Each number is 128 + 32 x the weight over its row's rms, rounded and kept within 0 to 255. Layers, rows and columns count from 0. Numbers have three digits each. The size before them is the row's rms in percent of the matrix's.

# down: layer 9 MLP down (transposed), 1536x256, rms 0.0966, rows 222-246, columns 128-255
# up: layer 9 MLP up, 1536x256, rms 0.264, rows 223-246, columns 128-255
down222 101:071118147141072139098121161093127118078132115140120192139114123158116199175174151163114107105134100149183139118069189100071138077092032132165139100064165061112065147138061175172122148193127172132172134155116104115100124170149106140115105151071083125111162103102168111123135109128128122125129141075096134136145208152138104125159179115176081116127123123108153167099133141130062132141121
up223 099:084131124171143136181119102159106135106130084114095121138123088141131118132171134146145107111099201086084132159177143185101124127084149088121148083126066099130119123137120133156128102196121118103146183144140153120169114110108127124082150093089133153097088120071056070173152124126116124157152104147106122191124105183130109126137112174166156124100151112127122107120120175107111103102123
down223 100:078168142104110086185113096146166046116122073200127100106211173152121165129120145143117139092151136159130127070099088054144121101130103124145212175137156165137136058127108118165110140084135115122075151126096178198118107144152141166138155187129091109119168116148163159109110106114166082124097173081175108104166083106134126092161109155147155135100126097171114116134126181156070096066105
up224 106:151103145138108095092115178121154100134137134143170136055147170162120057120149164122102123130159122122106126100160110088098108117127157159123144133080111103155083109151107097079102129122170169233174121109111089120129152116142140153069102205114120116083144185102185145153141127112142084131144101132089120090082100142119201130134169114130122070150087108104124149160170111101161127144110
down224 106:093144132148113159161161131081122102150147174130142116147118144117140060118139154129164126119156109101113126149155106156136159130134137126131138151140104109152119080191140116077145107077137094142153139104085157233072115099138132163153114113077113194108121163166185148199077117162086075177127125167102094083124135169174146091120078135086122104140212148109179173113182141093169078093146
up225 095:138129126116136123183127171154117133108150104159158169065131146121138135099155146136153117146042107128152129086147120101103121140117177087189095101128107119116145126162160078162130239102136080102147139096163142088120125180122145075154068170128151088137144102112118133090158109168120117152129062131132150159168084163095150085051146087076181136136134104179192142107126137092177094114061
down225 094:095087109150129125101142159132117119150055115112089118150116119111125109182114150101126069074080105144119108208113092190136146064080161138076158147128140167118210129177097175175181109165110168104122084127208101142146117126137126109107162155147133128080138126166161119130103139070135125177117090176090112146151126120065093191181121097109119140142115078091122144201059149107142135158102
up226 098:117179150071123185122117123133167091115142140171147117106124145054165116085102153147169131120156143108157076095122100087093117139128251095133134059105174143172131107123128129083069102179147139144087129103127138102111152141132187153139093162158058124137130206071107119157129191092085128153093127088184096112162098150154099129157082114188085083155071096116106159111137116145108109097130
down226 103:188072103128151194151214117163069122095160106190173117123110175117139105118128159117121113101141119158091157091129119135135069114138161092076127153112102129129141078090108152089114142137113163140141127122136173126088078108107163115103175126126182175173111089159154181073140170117116128141139167157075127160076102119168130148139136100175101125187146134081163123184131083203124145082106
up227 100:092103116179086073161112115114146111116114075059129145146116172152104142188122122137121214139061159145141137121088078157116160119163123120116161094156085094089126088118155133092159100126095075130080160099146190145158106130117146178120135095086077139126184106160142104115091160124183161150141105145134120170117088142123120152082169095105148163103148125121136130137093156098093126102112
down227 095:168098218138113164097157084100099150105133110158148156077158176152151071100134129078111085121157137145153151148101096133134190096130182164149126067192162091135186119172118119082142115081107135100066134128140141163069160104152145130103095126174143194141146097155137109148181131109131141114184101150127120126117138117116150090172114127088173142137148147127155119191161088117149173191134
up228 101:058127161089171109063145157127114066104100156145094196119134154132115134106098200149111200117161129131128147146155066091128140085112121129131130087114121117129102126158117118118120139149198087152131121130091142130077165112151159138107139138096132155115126131177113124151164111137153118101087133102152173105175161133112120115162134147141152142140177133107109085157120092178171118079165
down228 097:189114175172122053103183115139132117115176132136125142104092121130157138142107121162149178161164138104139133095156148167119187088110191123144115161173113114146086099176130132091093169146139142150184140137180157114051149169114112144139091108152086151138143152089123093105166144101093152112149110050124110142095115100077101177102143112119097149100123182057119164149077129123143166137139
up229 101:121144133171132139167123166164178122086164195146099131103171131136083101096130072082140107119173064164163058142225134103104112082152136119096157116115130098107155090075062107118123121114090192153136135115154106146156121109193139144105152114121186121129145110162132087094089114123141108156174059153099179110116104121187141109133154168101077111136114123168096157181153164093134161189175
down229 093:080158164031085145114114133082120146151051075119172139128106165155155139188152159123129106103062132150147150099116101157193151154077133182112152150142128158134097141110154144165119089135102086174128137092115120136156149155112143097069119164110105085173149218131158172136092121112157127152122123123160152163127106106151093125117113071143172093143201185187173108139064084191117113080110
up230 096:133108146110131150123128039147146097127143119113127138109119126181107138138063123100123073150098185136160151152159138170143080168156085104124105135140158241220146092121151126124130132115103139143112131143161179069154147117124121043140161114126106106111112080127128119108126122094097118132097193151132164134124074107126202112161164096114154108122125133134034177117122114083086105138114
down230 094:083131080167164122107098114101053104145091101127168135132149185116130172116127129188126138091149101141119102076148125133052128095073123118091129103098094120085073176135134132132193092121184088115157151140075119138091095109072105128172110161107093119086136109186094101160144143113117132108129139127096137145133064193147170199164126160138120136141118137095129178155100121146145104141150
up231 111:065147077135125107165118122145059131098133130104125109098104114101195153088172131173113117096144131081186110134133158133125164105161126079133127114106100166083095095161143089094159099123121069192097162120175081084078154134183135090061187104111140071138138227125120152102095116138141122142156125141132126138183088132139102096152143113126126078091064139132158157138188160094102116126116
down231 114:191193077085073129185150105161111165056161093119141142119135158091121091099177124187111136143088126151096142149120102085127129166082143084077090176084119171141090096119100126204169130135056149090144164152163101155072116102095119129088161096172191174138114114089137103143125212146125148126149145129177108125175176169151151135110128168159105125141123145144139157133126121114094120107132
up232 113:052178096084129139067111178139093109078092155129145112198147118195108121114086175102144160157055123108165129115152134099111111098113220179116075082076141180121133115105170154127162096087127086166137111058144077185155154184096114113173125166081102103166108173098152109157109098136069123142143096122137145087126141119148092148097125091123101130153102142064134078114072130106141124094087
down232 119:100035145090080148153171136128159140137128134089108126127091137165120078144080150125105187082087080124104178133116120088095074121067114096149109123145140187050129106147177125131113107120197134111123085169148105124149113148145110147180166100096127121094158116128132135121073110132151200119108155131172144168134141104124144117095165173099118146150115133087155092109172156087153145189133
up233 090:141113147161142120138109142145169134159132149141194139119109150151096180142107117133141228166115140110041132085136129053184166108121128088138135162115152118131132131104179162082200137118124071112142146124107163124154163135114138112140141051130127139113117177163145103164113181120105192125142073133180152180107138116128101111097106134131109051177179124170157130139158129092145090102131
down233 094:140164104138137126095142145074122137165150191081096142133135050119113031138080161103135118148183096123103133136140091120125140175090154135115047137118076170127131168094072112192126124153149163111135106150170131137126104132191068182148111130095142100171131109090141164127123136153114089181121162167141077105142122157118135145109071104099120121130111087081116121136149154172105219118186
up234 100:164161129139169083138091084102150104131117130132130051099161147170150161096175107073123152223166136098067089152156127169184114144158160081137110116155146137088145161164107200171156049123186071065130124143159135114131095176139112155160142165135128102120044135085157184151106100114147187111143059076165150096155122157089067126124170140137143038098088130157109089082123073105132116091085
down234 095:102129168097145158064147145102089141082123180141131158069081120094169074067063108146130081137171195161113061112106200057119151154132136130113132137124117101110098102122089160133076096127144176086124160132156152178105117140120091121133153142116180149142140153123146083101126146075147119155160125098097192135118169092160112114061111115149183126149104138170159126093094138134095126142085
up235 099:103156093139174109119091208088144074021172071123122142167100128172054115098133141071111093100121134117106134104112181111101158108078055152120067131125178092104121094091142148125122133073132089157177155160123146097079149163140124088138099130147131060146154123100122067113159124144134136189101177143120143109164157114106131126039093148157139121111129122136104138186113189145130156143116
down235 100:136154118098094070115127120195080069113172168096143093131151177125137164158117082111104178100114100131126148160130156092143168110153074132219126077102149174086111205125119142147155134131101127144153113158126077090164088152204108196109116083169111119084142113136143118100155154148139171075165142152112129209093129140113116066103137120101128167078142115132072156108120160096153161152118
up236 093:175147151144131132131068131129154142130170149139113119127131157091145127116110147181148122088191084161172074127100139096143178151186046120129074091155149173096133174126088193126128149086153139140095113106128183141146145136140130131163096146118136127130081102129086108166129135174118137140132135122084097163129160130081125123129173185133093133067130082161156087121079146113166185077121
down236 087:159135106167128110140149099115125145097146125117127096143110159101107130135188152137122135169099176166142177103107101100126166131120155168163156119141122105089111090106179062139094149168067109069114122164137135050168126156147136108145148141160140167168134124107109106121068118131107085130099070113165114100125139137141128165098126114120167144216117138078117154115173164202101106171128
up237 095:144118090153126145123161107108098108118158131098127073129152119119146124123136120129079099176101093114126133104128146104217107175141114097130117171105133132139132137161170180118183126091130124125129127112096092149072106122101143109086155114127122134141132107132140084146114113124110124119102099167091184116090190117137180116147052146153100070112168144144183122108154160093167106184114
down237 097:159111160159109124140112205204129117163035122115169161114094099139103143113112070154163127119149118154108180112111154087049151109175118186196098076160164096172103164100082116072119146148112141137134179134178116106139139121098109140090165130093120088153176151159201088121187132161134091134120156101108145130179102121134104163143142113113085174133138133128140154094162161098109158113120
up238 103:101080116063105137140115172135140172174111110109051106123145131170132137147144144113161097135161124130156169123115138093151132091097142140143123184138145137110110094170158119134114128091094152101158130151151087128143124078132122150150108167109139133183130175154176145139176121149124075054094106172114172152093172103131150135175159127141115078167132180132092120156143062195102163183128
down238 102:173101145170147146085087116119179146150126115078146114156092151112106131112105106152063155156138162122154081142143130176100148135154147215136107057079146098122109111073154176176114165103133137150111136111112094100104102114153129073163075109164102141112104170175106119055127155106132119159126188087157096104163156097070096086095124165126073094103114137121157167090076093140122107129173
up239 106:113086107147123113160176163126111088151147089132092156058127181068120198151169118164079098105139061095089129121119148206099069090107146090121075137133150120139136116182137214094106109120173082124113112143124136116155108150151174156117131108135152097107126125100121170143093140108147086094149217166163119157092121156133111091075152088119117115117076051162159122147073133115110135064091
down239 108:195160141178189139140098074181150141140087105089108128118099088154169128112142133133198133131146152097166167123113130166180142116124118128132141142095131130198177105141140163131099105162066157177169125146084161130092122152147113081153174152116101116153134204096101188124116174107106229120167168179125119181140134093100103116143135104098130149138124135097139138149115089142136111177126
up240 098:130135106094200178143126077107155148130165185147138176167079142171125132078180157123034119078099165101164169057102066118093152130133076139164101115045060140163084101151111128144175119106185170161120091146121135148110156131083119142114105124172152105124125087117134171161147169149164094148132128114156141172135147149108162111157144143103046145091148163144099201139097144188162121137099
down240 099:159157146144116072094108138149098053122127133115123163090116176132161087096094159107212159101139160172100155094138146120130089183152161120139181182118194161084088122134113137144141080132116140137201147167130115164130136199111165162145184125139094129157150131188107104132126027144122092165125121111127096072082157149120171089102194051104112106156074067167110103140150115099143096152126
up241 098:168148104066122138126154160102114125128154104064147124152127129151152168129079138173119103092076050150089133107181133112106139039172135144130071141175147119078096102155187132091065106100119111122095123158115201138158171143090078111088152114193117138058144111132117142130088165144133137088134089091171115138156180139075091174153138142043149161152136132128158157126137182121131125113080
down241 102:139110100091120140156104111104190191107132131117133151109143099094110127153119122108093068152152117134144169139128146107110126133207094114142114143109164083055086120123154128092138135124150079153186149116123187138149132099115105190133092062135158169125143108113149102094089101153143083087107065093139189131142141150178140098115155153038173110170138141082123108110051111154076120102164
up242 108:121128083068154096149079083067110106158171143137150138133136139099035169154112158128085161175171136110108134113154104127124109068146084158117122085146192163104130145103117092118133129141081136114105175098150105159114067119164097165139137087119144047189110103107060131089133141119118171097113169157153149076124151114154128107097144149126123121102125046112168126117174136170118089151076
down242 104:097151109097097049099131087138147155175129147107133121164107050113102160110166118164134183113122173051125122121128111125076120111184116136155125149138149150135103122115104142157182142152174112134127131138156152109113150148117127163151145097176130098105090117145099127073173115137079100142125132161151163157141111132102149135161128091085178160188122150144161092115140139213057104087115
up243 096:135096122140116129135160143074152099144158112064097058092160116140139162050131143116046141196127120116128160065081155101086125083118132184146145133089146140081136105145108076107181125195063129083160123067119099165164178158182151118119099096132094157130115133151077150151119084154107048161121084129114166152168115146159185151133130172116170125112183150097133166109142055125112087191101
down243 093:151122180089116161108128128184161133111141161148193137116144084117184089150136038126162110128119118152123062189157191186103119138141097108145058085132126090125153083088129150131114088132152154161108133132038098143120110068096119127077128099175099176175077138105168147112104098153093117133138105122121138127113140134187138110106135094115072148013150072162162188105104176112142120121172
up244 105:111114133153135134109091186172128115062153124207152208110081200133082182141149187083158155113127126190144156115086152116126187084117115157149114109159106077175129103148173109100162145193173078178137121144174100111112091146148084131117121139119178079110110096137188118098116114094104098192147099110137121107110086119138116152108119154126105130141116079151107142141140056130161082167124
down244 112:136105137137150110128081139150120188102113132018120169138093113118101126143095067131092131068206146150112134141136146127117119114089115131113205123134091129104139088118065085137112115103105112128080120068085074181128081126134107109137116135173179122136094059105089106149104079165222157147130138126154130173198113084142157111081121103060119123109186142112124141090143163109147122146124
up245 103:116077141170153072144086116136103137116120128119110181127070184155134134115170129089143118128169148179089149116114118165108088127130097082125110080156146145135123136096143191186144071123142130124129145174137208079139144133124121131165095149118159137076098125089119100158126087096060166173173175179133119125117090172134151208126094197130140123147181120101114102154157124072205068132088
down245 102:128095171159065165123164132103145125120058135080161122098156198093172108103133100163166178112141163136196115109182152128141118132155101087097108092153133177119194196160083052129119127088168151106116075094168167114052132171187088150102119147159112070134104132161154124135103131127107118133166173149131159138100135106170105121078141130051132174111101148133088135137118160149165098118087
up246 102:116135061110176084092137144140111129131091087086148175115165178121093168144119135108136114129142149160140123098094149076132115143138142123124144124126141138081068112160151126098118101116172173115133067150156166099142163123080161131130106090095144119085105168117192123190042123125080135028134151207091114113134104146129157187126093129126129165071148112131134146111090125131116122134161
down246 101:150145135126112139156125100111182163126164130181081133098086088099084131127135159155161113047139130150130144137112175142125069087105152170117191193111119137129151104086097087143067092132131153072190158129114127163126139115133158149158149183113074200164168097139170085094114081147063111159120149071114202112083124092081146129140134107150043096134110231130135098119175127112135113144141